python train.py --n_kv_head=1 --vocab_size=2048 --qk_norm=true --init_std_o=0.00707 --optimizer="adamw" --final_lr_fraction=0.0 --batch_tokens=[65536, 131072, 262144]
Each number is 128 + 32 x the weight over its row's rms, rounded and kept within 0 to 255. Layers, rows and columns count from 0. The size above them is the row's rms in percent of the matrix's.

# layer 3 attention query, 256x256, rms 0.0647, rows 0-53, columns 128-255
size [104 123 109 114 114 109 110 116 124 106 103 117 119 104  99 105  92 109  98  88  87 105  89 148  97  90  92 100  96 108 103  84  94  99  96  98 102  97 105  93  93  98 101  94 104 105  94  89 103  85 101  97 102  94]
[[149 100 113 161 177 105 107 125 123 129  90 143 188 185 145 176  62  40 121  84  79 133 148 110 143 133 104  84 126 120 186 144 154 129  86 194 182  87 155  43 135 132 165 119 145 129 113 175 107 144 135 140 126 161 175 200 104 133 119 114 213 103  91 110 100 113 125 181 148 147 170 119 135 113 121 166 109 142  57 182 118  92 138  97  90 119 116 117  94 116 112 129 120 150  86 135 116 149  92  71 200 173 127 173  81 107 113 151 155 157 123  93 105 162 175  89 174 105 152 144 134 159 138  74 129 145 151 117]
 [101 107 137 114 155  99 115 128  78 146 179 155 163 183  82  89  71 160  69 116 144 135 195 108 171 146  80 128 105  97 200 152 131 150 128 154 120 151 110 160 133 138 136  83 132  95 121 169 149 109 134  84 140 147 138 179 147 113 111 141 130 173 124 178 152 122  97 126  70 157 147 182 136 204 104 129 102 145 172 137 135 146 162 111 163 170  95 166 146  66 138 135  78  96 152 111 149 123 189 120 129 131 136  93 120 132 104 113  82  81 182 124 155 105 139 124 138 154 122 127 170 109  80 139 117 112 147 163]
 [167 145 130 101 181 171  73 175 154  99 151 165 182 167  82 104  89 137 107 123 147 128 169  76 133 157 110 124 128 117 139 124  99 123 102 173 137 129 135 162 141 124 157 150 144  54 121 155 142  96 122 107 157  94 102 157 137 159 163 108 134 162 124 125 145  86  89 129  77 220 168 131 129 138 112  80  87 162 142 129 109  91  90 129 108 139 142 189 144  65  94 125 177 102 143 132 107 120 165 181 134 151 104 115 123 101  78 119  52 133 118 152 158 127 178 114 172 101 123 160 167 145 110 141 145  87  79 148]
 [118 135 142 115  84 171 129 136 163 130 135  82  98 123 142 129 163 150 193 126 126 101 112 158  79 126 106 123 166 140  20 122 135  94 113 111 148 136 147 142 134  99 162 185 161 106 137  58  88 175 133 138 116 104 111  25 162 205 162 139 167 143 190  93 166  93 147  83 145 133  94 100 124  79 118 111 137 105  96 130 159 148  85 154 164  77 171 113 118 203 104 121 158 152 105  87  63 140 105 185 114 113 144  97 169 107 163 133 192 100 112 159 121 149 110 105  81 137  97 132 143 148 136 157 149 165  99  92]
 [145 145  97 144 142 125 161  89 113 158 122 157 135 145 126 180 171  81 172 160 174 185 107 106 167  99 180 100  78 135 140 169 132 121 195 185  89 132 114 127 104 128 125 127 102 183 105 153 128  86 144 117 140 178 183 166  79  83 137 168 113  54 105 132  62 164 134 171 101 108 171 154 117 110 115 140 147 142 157 121 116 100 104 139 115 176  85  86 109  83 132 150 113 138 138 107 145 172  93  53 155 140 111 132  85 103 141 108  90 163 106 125 145 101 128 147 180 122 119 130  93  85 154 142 117 138 144 158]
 [161 115 162 138 175 109  69 160 139  80 119 148 172 139 130 106 112 130 130 124 139 127 169 119 175 118 130 154 124 136 150 168 123 218 130 149 145 130 134 155 128 148 129  79 111  95 136 156 180  80 156  91 123 133 148 167 134 133 102  94 135 144 142 132 138 136  89  77 115 164 173  91 164 155  60  83 153 100 147 168 131  98 101 106 119 158  87 160 121 114 124 156 129 158 130 131 106 133 138 146 170  94 132  55  69 118 111 102 112  95 162 155 168 160 144  93 178  98  86 116 146 142  82 128 123 136  67 108]
 [107 162 174  98 164 150 124  72  86 139 114 175 163 108 101 141 150 166  78 140 157 183 181 105 120 154 139 141  73 129 165 120 118 143 130 186 129 133  54 112 157 152 148  47 127 113  99 150 154  80 130 104 135 142 172 178 134 122 117 135  93 134 130 167  99 146 121 183  70 159 135 120 178 238  95 159 137 192 132  79  91  50 138 145 124 177 127 148 100  85 166 141  60 124 179 108 182 119 144 127 182 122 117 103  95  87 112  92 116 150 139 105 151 117 132  98 160 127 137 110 143 122 110 120  74  83 152 146]
 [ 73 157 169 160 128 138 143 158 130 104 152 113 143 144 135 137  87 157 176 125 104 128 166 191  94 157 106 126 128 115 187 131 106  98  62  70 125 122 170 146  99 133 140 161 138  84 148 113 161 159  93 160 165  86  76 115 134 187 162  91 149 166 162 159 172  82 129 125 153 187 159 108 132 128 111 125  83 132 125 126 123  77 158  74 107  88 173 194 138 168  70 149 159  84 168  90  72 105 179 188 125  87 102 199 102  93 109  82 104 125 121 130 160 160 132 115 132 153 126 147 151 159  77 128 150 113  59 129]
 [117 122 100 134  77 149 163 122  68 155 129 126 160  98 164 125 127 117 116 181 146 139 150 129 116 134 162 137  96  97 125 105 113 169 120 180  87 146 125 147 138 150 124 113  98 206  99 160 103 119 144 110 115 149  97 143  76 101 155 131  93 140 114 129  86 162 136 134  92 149 145 170 139 153 132 144 117 134  89  84  79  49 131 124  96 125 117 100  81  66 101 119  74 111 138 102 130 190 126  74 108 128 156 130 168 120 104 120 123 144 150 104  94 129 102 134 149 166 128 126 117 130 146 171 137 132 156 106]
 [148 133 158 147 159 132 133  74 119 166 147 169 101 120 119 136 169  66 120  82 146 168 155 128 142 119 185 149 105 164 153 177 118 217  98 144 144 110  79  71 115  74 147  52  80 104 139 168 153  57 142 123 188 106 196 199  98  91 104 178 118  76  85 157  69 141 159 130  35 137 171 125 145  98 135 150 152 152 165  83 139  72 181 112  82 135 111 163 138  82 167 132 118 119 139 112 156 147 144 122 158 129 121 113  57 120 125 120  92 160 178 156 167 113 127 136 163  85 141 152 129 116 165 134 137 132 129 167]
 [167 115 123 155 190 150 149 112 139 117  84 143 175 143 107 112 151  80 117 102 127 148  69 107 147 116 113 136  53 101 176 167 104 162 166 215 102 128 105  75 142 126 113  92 103 110 128 165 128 106 136  91 196 124 123 178 119  67 103 112 124 109 140 141  48 139 137 132  65 119 144  99 113 164 108 143 171 151 111 162  67 104  98 143 162 163 117 102 132  59 153  93 113 103 156  87 175 123  87  65 129 125 130 166 100 106  97 153 127 177 153 152 136 124 119 172 143 150 122 175 108 145 165 146 155 125 171 100]
 [ 93 122 165  97 139 117 128 146 150 133 129 172 101 147 140 128 111 137 123  73 130 157 129 178 131 148 134 174 120 165 137 158 107 117 101  99 153  94 140 115 100 131 129 102 129   3 147  67 116 123 141 157 131  96 202 164 151 153 114 165 136 138 115 131 143 130 119 120 141 110 109  87 150  52 142 103 132 129 137 136 199 147 153 108 139 101 183 163 190 178 152 137 149 128 102  93  84  82 136 165 104  80 133 169  76 158  89 157 179  88 128 116 159 137 140 119  93  85 100 131 142 163 104  89 129 104  92 152]
 [120 129 177  96 145 102  73 126 101 161 132 128 120 145 143 137 128  97 168  71 105 124 155 142 122 153 136 105 128 160 159 160 145 107 145  86 185  86 151 111  71  84 125  86 118  37 114  91 127 126 154 187 174  81 168 158 178 148 150 165 151 146 136 120 135  99 138 102 152 161  89  87  99  39 128 107 143  87 179 169 155 136 155 111 132 111 159 176 177 180 151 104 172  85 136 157  87 109 149 125 113 120 141 138  51 127 118 139 160 118 161 133 143 130 160 149 134 117 126 120 186 156 115  97 124  93 101 162]
 [123 112 136  81  84 130 110 196  96  92 147  57 146 105 167 112  88 179 143  95 133 112  78 160 127  99 137 119 153  97  86 107 114  91 132 106 122 122 134 132  77 103 185 198 130 112  96  80  78 161  98 112  86  92 108  91 186 192 168 172 126 158 206 102 194 139 119  83 143 118 129  88 152 141 126  95 100 109 121 110 137 207 140 116 130 150 193 159 106 198 107 104 189 112 141 168  99 105 183 166  99 121 109 120 148 109 103 133 148  76  80 126 106 124 117 130  67 128 136  80 172 154  65 115 126 151 107 100]
 [161 118 166 100 160 145 101 134 143 151 158 204  75 179 189 110 141 106 138 101 138  98 204 165 128 121 155 130 119 129 158 178 203 104 157 134 156 110 121 170  98 136 140  82 134  32 122 142 118  98 132 185 139 148 145 153  87 124 147 172 140 127 126 172 105 118 134 149 158 122  74 164 148 113 103 132 112 171 161 130 173 132 142 111 106 116 173 138 170 148 163 146 146 115 187  88 106  85  73 151 149 153  66 170  63 172 120 162 146 130  97 152 145 110 127  90 183 138 191  87 159 119 137 113  74 102 115 167]
 [ 99  59  88 109 159 100 127 150 124 136 101  91 132 190 103 174 133  96 164 100 165 159  67 173 155  78 115 154 154  89  84 136  81 120 149 127 101 147  99 191  59 123 162 188 101  51 137  85 109 126 153 117 118 141 122 107 103 160  95 158 115 136 191 153 127 164 138 134 162 104 141  94  68 136  78 126  91  74 188 186 171 209 132  93 166 148 104 124  97 164  78 167 155 132  95 194 126 132 171 143 125  94  99  76 114 152 130  91 179 139 147 129 155 127 141 126 143 138 143 133 128 101 145 151 122 172 113 119]
 [ 95 121 152 191 142  90 161  97 189 101 166 142 139 101 134 146  86  82  89 159 145 115 128  90 137 104 160 155 150 100 125 167 172 165 151 120 117  94 152  75 162 160 125 146 124 218  90 145 103  92 140 140 156 145 139 114  81 110  95 140 129 113 153 154 102 157  95 124 135 110 137 122 140 176 163 167 189 139 104 125  57 104 115 150 124  90 126 123 112 124 149 122 128 157 106  89 121 121 115 102 126 124 182 120 142 108  97 160  93 133 102 121  78 151 161 111  97 115 138 170 138 173  96 113  96 115 128 111]
 [142  89 162 170 104 114 127 124 189  92 163 159 137 143 200 128 119  91 122 138 163 150 180  99 129 113 113 194 167 130 131 140 115 114 111  74 162  87 110  95 125 151 125 160 192  46 137  99 130 170 127 170 172 137  92 133 116 100  95 160 109 144 104 143 139 119 164 105 145  58  63 146 139 136 164 153 112 134 124 155 113 158 136 113 127  74 105 151 142 142 125 159 124  90  59 109  71 102 103 132  99 130 150 132 120 155  90 188 150  43  79 141 138 144 111 152 149  76 172 158 121 163 165 141 100 132 131  88]
 [185 102 114 146 153 129  96 120  85 124 131 156 166 117 152 131 124 142 121 186 187 126 104 103 160 118 147 130 145 171 100 163 178 129 127 148 167 136 131 144 164 174 131 135 153 169 124 140  77 116 134 106 146 163 122 108 109 109  56 156 106 115 124 169  79 185 128 102 105 185 103 156  95 172 160 201  89 150  96 134 105 105 148 185 119 146  52 172 110  99  91 121 101 119 109  99 152 144 123 111 110 140  98 155 108 108  99 176  98 108 121  82 147 129  84  80 133 145 169 131 110 121 151 136 156 106 141 156]
 [ 79 176 142 139 164 127 113 135 118 114 128 154 157  97 131 174 140 207 131 168 129 109  86 144 141 151 111 100 121 147 153 139 118 137  68 149  79 131 115 107 128  71 108 130 141  89 148 168 123  91 129 153 184 162 100 183  85  84  81  91 141 138 176 164 107 147  95 176 147 170  60 150  77  58 180 140  88 125 116 119 154 124 119 119 148  62 131 179 124 106 114 155 151 116  88  78  96 114  89 166 104 110 135 192  73 137 182 152 135 134 112  70 131  72 167 146 145 146 161 151 136 189 200 168 120 107 184 112]
 [ 81 174 115  78 157 178 115 159  67  67 114 104 116  89 190 164 189 125 166  89 105 134 128 138 138 144  90 131  89 167 184 113 142 101 153 108 112  82 138 168 154  98 158 201 165  94 139 139 148 152 100 147 160  98 112 158 146 130 119 122 157 143 109 178  75 149 179 135 161  67 112 152 112  82 135  80  71 125 135 144 127 115 135  77 128 137 163 116 152 137 123 109 156 151 129 184 123  98  98 153 108 115 109 183  89 156 138 169 145 125  81 150 154 159 123 214 167 113  92 157  95 116 130 138 129  86 140  81]
 [156 113 173  82 153 144 140 162  68 142 136 110 116 147 170 120  85 147 179  91 132 137  39 181 114 122  93 107 145 106 121 116 128 180 163 152 136 122 158 130  91 158 147 194 144  97 111  65 145 167 102  84  80  85 123 133 149 141 146 140 169 124 118 127 151  99 168  59 150 169 163  78 133 100 116 123 137  98 145  82 131 195 171  94 137 133 131 125 123 199 167  87 147 150 134 183 115 148 175 220  78  76 128 128 112 158 123  64 172 140 125 124 132 133 150 143  86 156  85 147 174  97 111  90 125 162 117 155]
 [156 104 110 119 127 126 157 135 110  87 117 110 138 124  78  85 149 123 107 167 103 164  53 164  77  58 168 155 144 117 110 101 120 137 126 164 142 123 121 113 168 149 112 160  96 219 104 101 136  81 167  85 150 150 101 126  88 116  95 114 123 119 148 121  52 196 130 108 137 140 172 113  92 184  69 119 136 139 130  79 128 134  90 110 100 174 110 146 103 130 116 109 126 100 208 155 153 168 177 141 162 115  90 112 101 102 139 125 176 172  92  91 174 136 118 160 131 180 131 137 173 144  85 150 134  91 155 120]
 [116 156 132 173 177 111 177 113 124 151 120 136 148 114 111 151 135 122 108 181 145 135 117 149  66 111 173 131  91  53 129 171 157 117 134 175 143 131 112  96 115 113  93 117  73 148 126 141 156  89 163 113 168 136 139 135  91 138 118 105 110 126 142 141 109 159 105 176  95 149 183 155 114 139 114 139 161 109 111 120 111  96 141 119  86 158 102 116 125 117  92 126 129 126 120 132 172 178 115  94 144 110 108 114 153 103  70  93 108 142 161  90 145 153 182 167 122 155 113 181 111 148  98 140 155 137 153  96]
 [188  98 136  98 160 138  89 111  83  97 189  95  78 122 173 145 109 100 111 166  84 177  70 134 160 100 151 173 137 173  90 102 137 118 134 113 136 137 103  75 166 126 117 187 152  88  86 154 151  64 125 122 112 121  59  94  87 180 110  92 141  85 131  89 106 133 137 181 139 106 109  76 169  85  82  96 155 126 129 187 196 165  89 168 137 140 117 124 105  95 122 134 130 157 149 145 147 139 134 134 150 140 154  49 124 159  82 149 119 125 166 105 171 152 130 165 124 166 112 159 125 108 106 145 162 167 114 156]
 [141 149 145 135 155 145 143 116 117 157 127  71 122 133 158 117 159 122 175 159  66 141  82 171 141 101  88 129  88 102  77  99 133 176 136 142 119 108 161  94 117 132 141 189 108 153 149 106 100  94 173 111 132  48 108  87 128 108 159 173  86 151 139 102 103 119 164 137 116 137 161 182 174  50 109 106  99  68  98 101 104 157 130 112 148 152 172 109 158 104  67 116 137 130 125 139 106 132 142 122 122  41 118 152 153 103  86 117 155 107 147 102 116 137 141 152  83 177 140 118 151 201  92  98 172  73 164  74]
 [143 106 115 161 177 107 140 107  90 115 141 114 155 166 129 155 113 108 153  80 118 108  82 114 120  85 125  48 187 115 118 132 100 123 100 129 218 101  87 113 164 164 135 103 153 113 115 170 170 120 113 120 161 132 117 109 143  99 144 169  64 118  96  98  74 133 120  82 161  80 139  90 146 131 154  95 156 136 153 166  98 166 172 110 148 118 145 163 135 116 154 136 123 118 195 152 100 163 233 129 169 146 141 122  91 159 114 136 134  57 107 113 116  97 184 132 163 139  64 112 154 134 147 143 122 104  98 134]
 [133 131 136 139  96 141 125 103 156 109  39 157 126 145 122 120  90 106 148 101 105 204 161 111 163 141 100 106 198  71 121 124 183 114  53 164  85  93 145 160  96 111  91 106 103 141  45  63 139 134 105 123 124 108  97 154  94 115 161 138 160  96 117 186 141  97 100 107 148 126 158 128 140 131  95 106 144 108 107 117 138  78 109 117 150 123 162 163 154 160  92 184 165 140 128 118 132 114 109 168 102 142 122 130 158 124  96  96 128 112 127  94 168 126 183 129 177 122 116 187 138 116  77  65 217 131 121 168]
 [123  79 154 135 104  78 108  84  73 121 140  85 109  65 180 142 102  93 135 109  82  90  83 119 129 100 150 166 183  96 181 168 149 196  78  80 143 127 178  78  89 125 107 155  95 128 113 156 145 189 158 160 124  84 109 105 129 110 125 135 114 140 119 128 173 139  92  73  99 143 139 135 172 112 136 130 122 120  94 117 173 127 129 120 177 145 132  86 155 121 145 161 146 139 126  87 173 118 146 155  85  75  83 129 137 124  83 135 130 129 145 135  81 129 170  94  81  99  84 129 128 155 177 177 109  79 117  83]
 [140 179 137 175 177 142 160 137 172 126 139 119 117 142 108 163 122  94 105 114 135  84  94 126  91 186 135 143  80 117 162 141 108 170 171 119 210 111 132 135 174 130 125 112 121  51 123 152 123  94 143  75 150  28 129 148 162 111 114 167 143 161  99 137 148 145  98 155 110 134 114  35 190 150 119  90 177 128 122 136 110 187 127  83 133 148 129 115 193 111 171  81 153 112 119 108 112 143 171 133 152  79 204 119  96 105 139 106 104  91 183 118 140 182 182 180 158 165 113 160 159 174 116 116 158  82 153  84]
 [127 119 128 145 136 167 167 200 153 102 125 113 129 177 153 164 112 103  89 205  98 130 132 106 168 107 127 144 131 133 126 160 155  98 108  97 123 155  99 151 113 173 188 142 163 103 143 108 112 160 134 117  86 119 145 122  95 173 102  75 168 174 106  86 168 115 105 113  87 183 124 113 141 131 134 116 135 118 116 187  76 206 151 170 107  93 186 119 108 177 162 147 116  95 103  71 129 122 131 155 150 136 130 192 115  76  65 192 100 120 168 148  95 149 130  85 163 124 128 172 108 131  76  82  74  96  82 144]
 [180 116 130 164 144 134 131 111 133 170 142 152 128  94 145 138 187 155  78 107 155 144 117 190 123 117  93 139 115  96 166 105 144 158  94 182 128 171 180 179 108 122 187 134 108 125 135  81 143 105 116  84 121 155  78 167 126  61 149 118 115  91  88 131 113 136 109 120 157 167 178  90  97 139  77 124 142  90 126 148 117 144 124 160 135 181 109 132  89  98 143  94 116 183 155 156 192  89 153  78 164 146 143 118 167 113 111  66 122 203 147 152 162 127 179 137 168 108 131 111 119 194 141  74 156 133 182 193]
 [132  77 127 100 123 155 158 152  89 134 141 128 118 141 112  71 144 197  98 119 149 117 116  80 158 133 147 136 160 151  88  41 137  83 112 129 108 174 130 150 110  27 158 157 107 157 119 106 160 186 119 130  78 140 132 150 155 184 176  33 125 172 171 142 155 168  78  87 111 102 101 136 147 129  78 124  83 126 206 124 210 161  89 175 100 159 147 128 123 160 118 125 117 159 157 172 119  90  66 140 128 134  80 102 115 144  98 122 111 172 113 159 103 130 125 101 149 139 113 126  95  62 178 133 132 116  98 139]
 [121  84  88  94 128 170 173 159 163 166  87 173 108 208  67 174 152 146  96 123 180 134 144 148  65 177 130  99 135 106 150 162 137 130 145 174 111 117  87 138 126  58 127 113 118  53 117  95 167 153  72 149 151 186 141 136 127  85 145 102 158 111 144 115 126 112 108 184 168  84 102 136 104 176 143  83 119 112 153 133  83 152 119  90 108 116 110 112 134 130 128  70 138 101 174 161 142 110 112 140 154 135 117 116 128  72 117  95 195 189 139  91 108 127  79  72 120 108 163  70 114  71  96 132 144 133 117 177]
 [163 146 178 107 137 111 140 147 118  68 136  85 131 113 140 112 143 111 160 144 137 157 140 155 100 104 159 134 145 147  92 209 155  66  66 167  79 110 185  95 108 135  90 153  95 118 113 155 117 187 122 113 206 166 129 116 152 161 109 122  73  88 139 131  96 137 119 169 116 108  88 183 140 128 156 134 133 135 102 153 105 105  90 108 148 148  81 158 144 139 143 131  70 119 112 196 112 104  98 120 132 118 130 129 164  82 125 140 104  61 122 137 159 130 136  97 117 158 141 110 108  70 185 174 196 125 118  79]
 [111  79  78 132  73 146  97 146 138  78 146 138 126 143 155 136 108 127  99 121 146 119 140 108 149 185  84 103 125 108 136  82 140 132 111 119  90  87 105 163 173 147 135  89 124 196  90  61 122 164 144 116 124 146  83 134 128 148 112 179 135 152  85 124 161 137 136  99 136 147 126 142 107 193  94  84 163 138 106  85  83 115 134 155 118 146 178 177 162 144  66 188 117 179 113 144 101  89 140 116 152 141 167 131 140  86 141 107 150  81 151 195  85 120 141 104 136  79 114 151 128  92  84 141 144  91  90 154]
 [151  77  95  98 116 154 111 151 170 129 158 115 165 152 102  87 170 158 131 149 165 101 115  66 161 150 115 118 155 171 102 159 171 117 143 143 117 130 163 149 143 167 166 116 153 126 117 108 106 114  91 174 158 199 145 135  89 129  96 169 139 102 146  90 127 129 102  98 135  92  92 161 101 143 161 103 135 182 127  69 144 153 142 150  98 104 167 196 120 120  76 182 178 125  95 127 108 123 129 187 106  90  94 113 122 123 173 151 119  99  99 133 130 127 134  44 140 139 204 121 124  45 145 128 151 117 112 144]
 [159 205 105 145 186 101 131  71 103 155 151 149 123 128 121 146 159  76 112 133 122  88  98 190  82 140 145 142 114  61 208 114 131 134  79 132 159 162  75 125 107 146 170 165 129 140 187 184 118  85 124  93 133 138 113 150 140 138 121 112 147 115  59 108  82 131 125 154 140 146 167  56 145 158 100 113 111  87  98 135  87 117 157 117  96 156 109 112 102 114 151 112 101 114 160 134 179 175 152 119 157  78 154 125 119  88 119 113 145 166 141 143 101 143 149 146 118  83  86 125 155 199 114  98 189  82 121 134]
 [229 133  99 115 188  90  83 191 121 100 180  95 144 121  90 117 101  84 114  93  49 166 127 114 164 108 128 125 176 131 147 143 123 148 169 129 192 182  76 114 127 188 131 113  95  95 127 188 111 123 137  93  96 143 130 132 138 120 143 103 132 123  82  96  72 109  88 148 159  99 185  79 137  95 127 102 131 129  83 128 116 152 120 103 132 110 111  96  88 131 136 115 109  86 153 128 130 160 126 168 169 129 159 113 164 147 137  92 111 147 148  99 115 168 120 144 120  58 149 168 148 109  95 152 102 104 104 172]
 [131  98 180 182 129 132 184 150 109 103 170 116  94 107 156 128 167 118  69 162  95 139  88 125  87 148 122 167 104 134  99 111 159 102 105  85 193 116  90  88 145 137 120 131 102  17 138 215 152  83 168 180 163  88 108 111 127 144 170 133 162 127 142 137 127  95  88 160  88 112  83  93 130 137 168 167 153  70 125  69  74 175 110  87  86 171 166 169 139 116  93 132 115 110 145 136  76 165  92 134 172  79 180 145 162 160 112 138 116 109 141 113 169 147 123 130 175 120 136 163 164 170 141 118 140 125 107 112]
 [100 136 194 173 102 117 165 124 146  97  99 127  89  51 160 112  99 134 117 185 146 185 111 105 174  91 175 145 129 155 137 116 117 105 140  95 174  60 115  90 156 137  55 181 131  94 128 165 117 145 117 186 158  91 119 111 103 175 114 150 185 147 194 120 145 172  77 109 133 122  65 135 137 166 124 121 133 152 106  76 135 130  97 108 131 102  86 142 131 117 116 184 185 131  67  38  88 119 170 111 134 139 143 100 159 133 143  97 129 136 135 157 125 155  69 112 102 144 123 125 169 103 136 137 156 126 108 105]
 [142  94  76 169  86 160  77 148 149 102 134 150 201  74 155 101 132 139 101 117 182 118 191 110 148 138  96 132  82  95 159 112  80 121  83 123 114 148 151 116 211 129 160 180 182 219 132 102  90 159 185 179  84  81  83 114 114  93 147 147 103 117 185  94 164 149 145  84 117  99 118 184 147 103 167 112 177 150 147 152 107  84 101 161 133 100  90 129 155 133 144 101 140 119 103  84 139 146  94 116 159 148 212 162 173 159 144 148 111 150  92 132 111 131 172  80 154 160 138 113 128 193  97 135 165 112 111 125]
 [150  97 171 105 160 122 112 151  94  92 167 135 115 142 171 137  73 107 132 115 122 119 154 151  83 163 137 122  82 174 172 119 168 142 125 147  93  83 132 107 120 140 115  79 125 125 157 109 125 129  90 137 190 165 101 196 117 137 162 168 114  81 153 194 145 111 125 100 122 107  77 184 104 158 168 172  76 129 169 132 101 116 159 104 139 111 121 133 149 115 138 122 119 117 108  82 139 157 155 139 114 134  84 114  74 125 150 127 128  93 120 111 144 132 158 128 146 114 137 172 102 101 201 129  94 128 142 122]
 [144  72 123 130 167 109  94 139 106 120 155 178 106 129 125 158 132 136 138 108 131 130  96 152 196  69 152 127 144 104 142 133 140 116  65  73 115  97 138  84 105 144 151 133 129  94 155 137 106 154  93 142 130 109  89 132  84 126  47 143  86 168 115 219  98  77  94 102 144 136 120 148 109 118  99 131  54 126 168 164  84 140 164 148 141 174 102 124 178 120 172 107 128 100 122 109 156 122 133 164 153 178  74 141  99 115 165 112 173 173 125  97 106  83  67 124 128 117 121 147 109 108 178 162 124 125  94 181]
 [127 104 120 113 159 129 101 151 144 106 186 172 112 131 128 168 133 147 106 127  83 132  97 110 115 161 130 136 147 187 102 126 148 113  81 153 134 153  84 161 142  75  88 103 125 104 129 184 153 126 141  85 126 129 143 126 129  76 160 155 126 167 130 154 199 122 140  74 147 116 100 128 178 146  98 130 159 139 163 116 228 125 133  89  87 162 171 145 131 147 159 117 136 158  66 127 126 162 169 161 128  91 127 128  99 124 117 146 137  51  76  88 197 117 157 132 125 152 120 147 169 127 117 142  99  97 102  93]
 [103 160 195 118 203 142 139 101 148  82  86 157 131 176 143 180 142 129 132 110 156 192  85 148 112  79 174 140 141 142 142 116 134 159  41 169 152 121 140  63 112 109 137 171 102 134  67 138 153 122 152 122 121 103 116 136 126 169  83 161 129 130 132 167  84 142 129 171 149 128 171  68 160  73 101 122 138 117 171 139 140 143 123  96 141  95  83  85 164  93 110 106 142 156 157 183 170 143 114 131 133  49 146 139 151 134 114  70 173 158 164 106 109 112 127 169 135 153 136 137 134 188  80 170 182 152 139  73]
 [ 96 115  73 111 110 107  73 139 111 126 125 138 106  90 135 127  96 207 168 136  85 142 172 112 106 107  98 101 141 153  41  93 138 160 126 128 111 110 168 111 136  98 127  72 156 200 152 114 111 143 108 111  92 125 158  78 199 131 175 110 190 134 121 154 135 148 167 106 137 162 128 127 177 104 150 172  90 142 127 103 147 148 162 187 155 108 112 174  69  76  77 146  84 142 125 168 111 115 107 110  86 192  54 125 113 120 151 128 139 160 134 152  95 120 119 148 106 105 110 143 113 116 124 140  97 180  95 125]
 [102 113 138  96 103 130  95 162 134  65 118 129 167  41 144  57 157 199 155 143 130 174 147  96 162 113  88 153 120 148 124 180 173 156 100 133  98 118 152  90 144  85 111 159 108 119 112 105 121 131 164 102 117 153 172 141 157 147 108 123 176  97 182 160 229 109 133  91  96 138  71 174 129 113 169 145 101 135 128  62 185  83  83 158 150 142 176 101 166 125  90 186 152  69  69  64 133 156  77 124  67  84  97 167 118 141 104 192 149  82 110 141 121 122 106 117 103 135 128 146 124  99 162 121 129 133  95 153]
 [113 152 157 186 181 141 144 136 160 138 184 119  85  99  68 174 155  90 119 134 107 174  85 141 156 159 131 179 166  84 148 184 145 184 153 127 166 131 106 162  99 159 141 197 103 118 150 177 106  63 165 107 149 141 121 131 115 106 145 133 148  84  84 100 104 176 107 178 132 108 145  89 142 118  95 102 135  78 117 165 138 120 169 117 154 116 135 153 185 133 115 158 158  85 133  88 143 164 136 129 154  68  81 151 115 139  61 172 127 134 162 104 115 164 116 171 124 138 116 187 123 162 158 148 133 150 116 117]
 [ 86 105 179 118 142 133 147 206 170  95 114 136 104 115 148 129 159 115 166 144 123 203 130 115 198 125  90 140 153 164 130 117 144  91  84 111  80 126 138 111  94 124 132 163 173 190  88  82  87 167  78 118 125 134 140  83 102 163 128 140 158 122 168 161 164 113 150 118 102 153  85 153 124 121 107  92  63 104 118 145 183 101 148 142 174 105 151 135  94 145 114 147  86 182 134 184  67 121 166 196  82  96  69 151 121 179 120 134 175 124  91 143 147 127 101  79  95 176  65  98 126 129 109 174 112 159 112 123]
 [100 120  83 178 100  87 131 140 111 116 173 114 161 148 123 133 134 145  73 126 144  62 124 114 140 126 117  51 148 125  86 166 140 105 161  34 197 130 102 111 173  95 105 119 181  97 173 207 102 152 177 150 118 113 107 141 129 119 182 107 104 137 172  64 153 123 104 134  94 131 140 193 102 141 176 126 113  89  46 151  97 115 155 130 126 146 136 149 109  90 149 105 110 119 144 117 129  98 147 147 140 184 164 140 137 127 132 172 126  53 154  95 145  93 171 113 151 185 146 140  99 128 124 102 121 149 172 159]
 [ 82 112 127 171  92 107  98 146 146 144 148 138 156 113 142 154 126 169 131 122 158 132 114 122 134 191  92 154 115 158 147 125  56  99 127 102 122  29  94 149 141 110  90  85 147 178 158 143 111 142 168 175 130 145  87 122 121 115 133 160 120 106 104 131 146 143 159 109 105 124  94 145 160 147 100 170 150 136 146 135  82 140 132 115 158 123 113 126 128  89 166  94 176 158 121  57 110 147 113 152 119 130  88 174 187 115  97 139 153 147 165  95 130 107  97 135 137  95 185 123  84 111 139 157  56 122 160 123]
 [149  50 114 147  66 126  86 211 131 126 125 117 104  79 158  71 124 164 124 162 150 112 211 121 167 133 136 107 204 131  83 118 108 166 107  83 114  95 130 134 157 106 145 148 158 159  94  98 137 164 127 145 155 115 133  83 131 139 106 129 142  97 158 174 164  90 165  73 132 100 134 214 109 138 136 123  86 116 146 116 107 138 121 139 130 114  99 160 145 188  65 147 164 148 123 129 103 130 117 114 127 163 116 147 113 123 149 134  72  89  96 157  98 127 133  79 113 151 176 125 137 136  98 144 163  79  95 125]
 [132 109 140 142 144  96 184 153 179 158 134  87 126 102 159 168 134  91 129 142 133 234  86  94 118 129 128  95  78 146 153 185 125 176 106 119 167  79 113 124 111 143  97 128 181  93 100 164 162  66 162 136 156 202 178 147  91 149 145 165 141 151 180 111  77 159 134 100  97 164 107 129  78 125  73  72 137  97 125 154 156 120 131 103 136 141  91 124 169 102 110  90 146 107 115 137  82 143 151 120 207 143 110 171 111 100 143 131 115 132 134 130 162 146 144 120 116 110 179 108  87 153 208 113 124 153 151 146]]